Weights of a small GPT-style language model, trained from scratch on English Wikipedia.
Size: 8 layers, width 96, 3 heads of 32, MLP 256 GeGLU, vocabulary 1024, 0.986M parameters.
Architecture: RMSNorm before and after each block, rotary positions, no biases in attention or MLP, tied embeddings, capped logits.
Each number is 128 + 24 x the weight over its row's rms, rounded and kept within 0 to 255. Layers, rows and columns count from 0. Numbers have three digits each. The size before them is the row's rms in percent of the matrix's.

# up: layer 3 MLP up, 256x96, rms 0.0886, rows 229-255, columns 0-47
# down: layer 3 MLP down (transposed), 256x96, rms 0.0837, rows 229-255, columns 0-47
# gate: layer 3 MLP gate, 256x96, rms 0.0884, rows 230-255, columns 0-47
up229 099:171118160122115130089133104136126066097121133156125137129130116155120131080146132135136090136151091117118114084142132135174102179114115099100107
down229 102:152104102110143082137092142061124162139107112141147111144135131129101099108147125099110170130162143140155108157126079131095132117156151138144120
gate230 102:116175155181140103140142119105104140176117093103133109149151177125103114130112124144138129171111118125096122114121143117171151140114109125149103
up230 102:142093134130081130130165155146127125064149138123126162098118118150113155078123098076131148161141110114162100119117113110103143107155137139122130
down230 098:140137136145095126138124137168099145114160115110111158145160180119094132097121140116092044126149114121141126145178117131119077153126113136110127
gate231 105:095117122137131120127165121096121125176143133157158089188113095141115107178091153157117094117129112114116125121112143176141122109132138188153128
up231 101:113122130115140101102144108124089160061128168149152132111122107160098102136129116090171135100107130101141128116145118109175115124141130121113136
down231 103:110116127130146136149161130106163139116133178125135098105099109129165126123128104149127168093110111127119129126089119113126145089126155102151161
gate232 106:137110136123118075103114108088116128138144126126105138161104113128118142126097110117095117150147094107121103095074175047126078129112098158109142
up232 109:115121127124084124141139155134121122154102138116138129104107129104146117169101105165129147103177131109136067113205139096107102118120130130143120
down232 091:134178124118120118158128142131135115141197111111143134114104149119138112122152122142128094102114181132145091124163126139151094121111130132136133
gate233 101:109157111129117104152142085125145156166096125128128155094150124114164140173117134135108136091127114130130129066120110154096165157120117123145126
up233 101:141118093123170136143146162149124134129164130134138082103128135160086140127130098148126121149135173185098119119115131086129094099119150116103124
down233 097:112120142115108137157146096126114163188100114113139113132140151146133121149125152116120124094133107107134173120148146152132121151180134134103094
gate234 104:128152167120110078129133148159154131144154141114134121105128091184081143107125157156165111116132154124098075143144150119131096121128123130093122
up234 109:130163140127107144125132119128144141092136131167126126144077119147119105108119080095162134155161079108085126092140143132113124165096153092129098
down234 107:106125133133150119114121139210133147141116166106132134110106108101126115103107109124157129108116141136135133121126109140140163116093113161107110
gate235 090:133112146106136122099125106151135137126163147105130112118179145202136122117120181100143140123072114125115141134156135158157080107126124132141107
up235 089:099136125139118142102144166150126138118097144161120128160157174113140082111145141114111166107167127099139135134148145100137101123148114164124082
down235 095:130160164136151095145112124096119115152128119102098126154108135096143154171146074128114120143100146122104100118117095127120137169127094128161119
gate236 102:100120110105176094141153086143157105173109101130105153158130134094107154118126132115114142144133151124067155171117149120111144148045127120101121
up236 095:121101104123181068132095126114147100157122086117090169143151129126104126108174106144099137103127128130094152148089179111130145133101129124094150
down236 088:145127140129151127130081189153096111144084143141127131099113121149153110129130138149131136128067107110137141114135109130157148135107132151133125
gate237 092:133141132130123141096140127128129162141123143142137132118086102134148090137124100143134163135159142148127116121101140112136153154126180101102115
up237 094:105163137098164113084132104148115127158129110113130111152134160086142096132125139163123160108143129131143150130114159160141148166102170114126123
down237 088:105133095133119123153111160129128109145153134149092105144141150105115141148149128090147087073151124114119122092131125106105110130155103184107132
gate238 096:170129171115128114142117110128109111103152089145172091140137103141078144112120141174145126133171128112138171138150115138101131139106147140136128
up238 108:107164089129122154115104120127174139102148124063107158148140163067128113133106091086126122135107133112132119132139160129161145167130121095168110
down238 104:100156174124078120144101122134148114070156084102127148088161130134131124131110098129124106109114086135129131133111174164138120139147124108152091
gate239 102:107184122135110138141160080090118121126112125118125127107152113104142150127125101091175119123140153144079091132117131127091166173107162123132113
up239 102:113166106118127154145106117110103094100103080128131153144092135114126147157132135072122168138145095130098144118155116122132134101113179123117146
down239 105:095121111110123156166113109113136146118149154156067136075143126133144124121128121143128113090112098145116125093088145173142109080118124110105164
gate240 102:144135143112107122169124098078143103138145134116081138073164132145121154111126149149146063151144121104129120089119117122108129151103134124150116
up240 103:134148137084123155092132138150087141094113153159100127158164115126101125129150123080149135092140140130125146129163152135108150140154117113168157
down240 102:121149090109135131097127118113139152126106135162109158128159110088164145110154162114132177095145121111119093123104184112124100130135162133088083
gate241 105:120145110140122160131120155121125133133141114115130112158102080097154178093098082107119157138131170102124132100122097064127116125080086118133078
up241 104:143130138156111133113138147166099107142127157112120115111131097105138138118126143129127203174109180143142149124142159103133136096100068140152114
down241 107:118178092124142125104102163116142144096158159126140152133122121141139130132152110132111132111138135127106121169121108131088148127134142127122124
gate242 103:104108144119089166103136105162120104138167169095122131120121136071141101101125160128160137155075155139157135151080114130137121104120148130099105
up242 090:092135110130151110133125126144123152138074136123132118121106133140108072183151137165104106139168121116084086121156077141134147110090117166110139
down242 096:131114096133144093105143137127132133117146094105130083099131107152146127146115120140130181123121168104107144117134155134123075176138133086157138
gate243 098:100116076170100139110087109142089098124133108174116157140146124086152097157134127105155137119107162097174136139130190172110136139138129107083139
up243 094:140138129114110157120113114141121111084127144102164134164119166129100071095103117107138141139114175103128157118096136148141126097096142127122117
down243 094:142146085129154140129111128186114143135163123124153086156149131134128093173133150109136118141130100104187133110132108156145129169157092187122126
gate244 100:167090133136104074144109112094071141155147121134139149143119133140098120121097118079133109118152110167159160093167159125156132143112128139114151
up244 104:125121185141137168173184110110130119106157175090145110111120142161127105151141113121116124118129101135103136166130136165102147077136130114083121
down244 109:119124119116131125146113138110152117150112097111107107072130098076142103130136140109194125137098155105129161164155111145119125117153104132123076
gate245 105:158121087137084073113104125148115092104116093130110130120110109126122127128117158102097133140115120106121155118096117108132088105142114113127073
up245 103:137124155138126049135129124129129108138121138115123114104129135162122167135152107099158135115154116148143149079157092170107117133150109129095134
down245 097:111127102111124130131144115120127139120114137109113093131077165140137145140078157120088146163106101139116151102147159127124165140113129159101170
gate246 105:148109164133119108171115103129148149089163137075109128138147139128088154101104124106135140135115122127147166150174144151104157134144110115173132
up246 111:116170114122118127149130141072096146152091121126142138072132102128145110128119092104138137119110155092154119114121108113157109124144116150119105
down246 109:093120121139122117141158168104132157179149124114159133125116162110079106118127129153137105151115111051124128124168161141095095131135098148114096
gate247 105:141106146152103138134125119157124085106114158126129128124105115155078088146117128183135145169053144172165156109118167133127103155150128132106103
up247 106:182133139169095114140076136137178146142108133103103160125145141131123134191107102088102115158116133083124135080096126138149120149132111138126093
down247 104:141137126184106161164150142194127112112120105126152163134089128157121121172131105149110127138129119103128102141118141177152154165132108116127116
gate248 086:147147130139138132131124123151159139117117104145121106132155133139148122169104129126131135131128118132099157153092123100143143190099137156088137
up248 107:158136109137092105108130101083112120103144133123124141096135125123098135157101123093151097103084152107117107102141147131127133106155102124157122
down248 104:158176109134101097133159108130148123125187133148120101106150124171098115148140109101166103094132123104117131146130107131129162158092130119075123
gate249 093:114124172133072122115162078089096143110114149141101126118114129165066128159111150156153083112108143146065134116115107106154099116131135141127133
up249 116:130153108157138171171114163075113119132125190132127110134125144112128097124128043102128114121163131133117128105119143105117115146116153131109090
down249 116:127113160148096108130104093096147073089111130146138089130093161090136169151147128116142131101165178124146138094122135068104121104154135130120103
gate250 110:145095077138093108120116069104146136112108099147139155142077122148132104110101112135118126138104118190123111110095129129160136143156107153139088
up250 101:138138109140149120120098179117084117147135097133142110164096070135128109131137122134130141099124121108095153111155179097112157133101115114142156
down250 105:126112073133114145143143091105158150136122126139147101174099065143141119132121123105150122138146084118104113176085115125196115122104136120135162
gate251 094:117096097167113122130137142129129139145155121082104129131145147082129105131121106094114117180183108134136097126096117121103111148066154176121118
up251 100:067088103206131124123125141132136161150117122139109144124139161131151143123169132130122126121146102130124175137108097139143094150101155106115107
down251 101:105130155157176144087123113135115119137126103115136151078117081144158160097132151100131122109142151108156142136147169064123134163153151158086129
gate252 093:133125125166118126103108120096136129136184125146135163117119151149109130153122102118116126093103129136138127110071118113086164128099150159135179
up252 096:136166123151109118087079139133089140116171149124115052161091126153115134157126112128143106156142104094113165158145119088142110172141144122132123
down252 098:118152132151163131111104117151157144105153130091135166150089160108129157132131082139142140090142125182161118161072111118077132134153131114137111
gate253 093:099150139128162126108123140154103112121130192166107079124117145135150147139135114099087150143126114147094122147138105138097111110102126166150172
up253 090:130150140090128140086123113141153113125141150134132118160122134147080115174163115106122136143111121152103149149144090130105153132138128190131106
down253 089:108113114172139118096117145125132133130120155097139111144136111149103178098121095143138108123161111116156139157110135131135138108070145106083133
gate254 097:095125153132117132144107075141099101121112107088096140074084148117092160143149073163111157164151135122094155159132141109123132123160123145136127
up254 092:122136101193122140162150140119159145091127123136146109116085115160122162121131143130133089102108113127093158114106123165111134130178113095132136
down254 096:122125168119087116146099103140131094123144111126120144126179102107125117161143120098139097128139113094123077157148144099128154154112149132089115
gate255 095:142126120099141154112118139126170119128123114124135095129084098138140142139121102147145123141154163150129101104162070069100127145105159156099117
up255 092:128129121140121109129151149120167142126150131097176156109167065107168115150116157121144086122113095069141107124128107114092094089128172152148116
down255 094:153103092108091125162145117158104137089102123131091116126104149150160122137124118195125110135108128127111145105138149154149117150116121090150201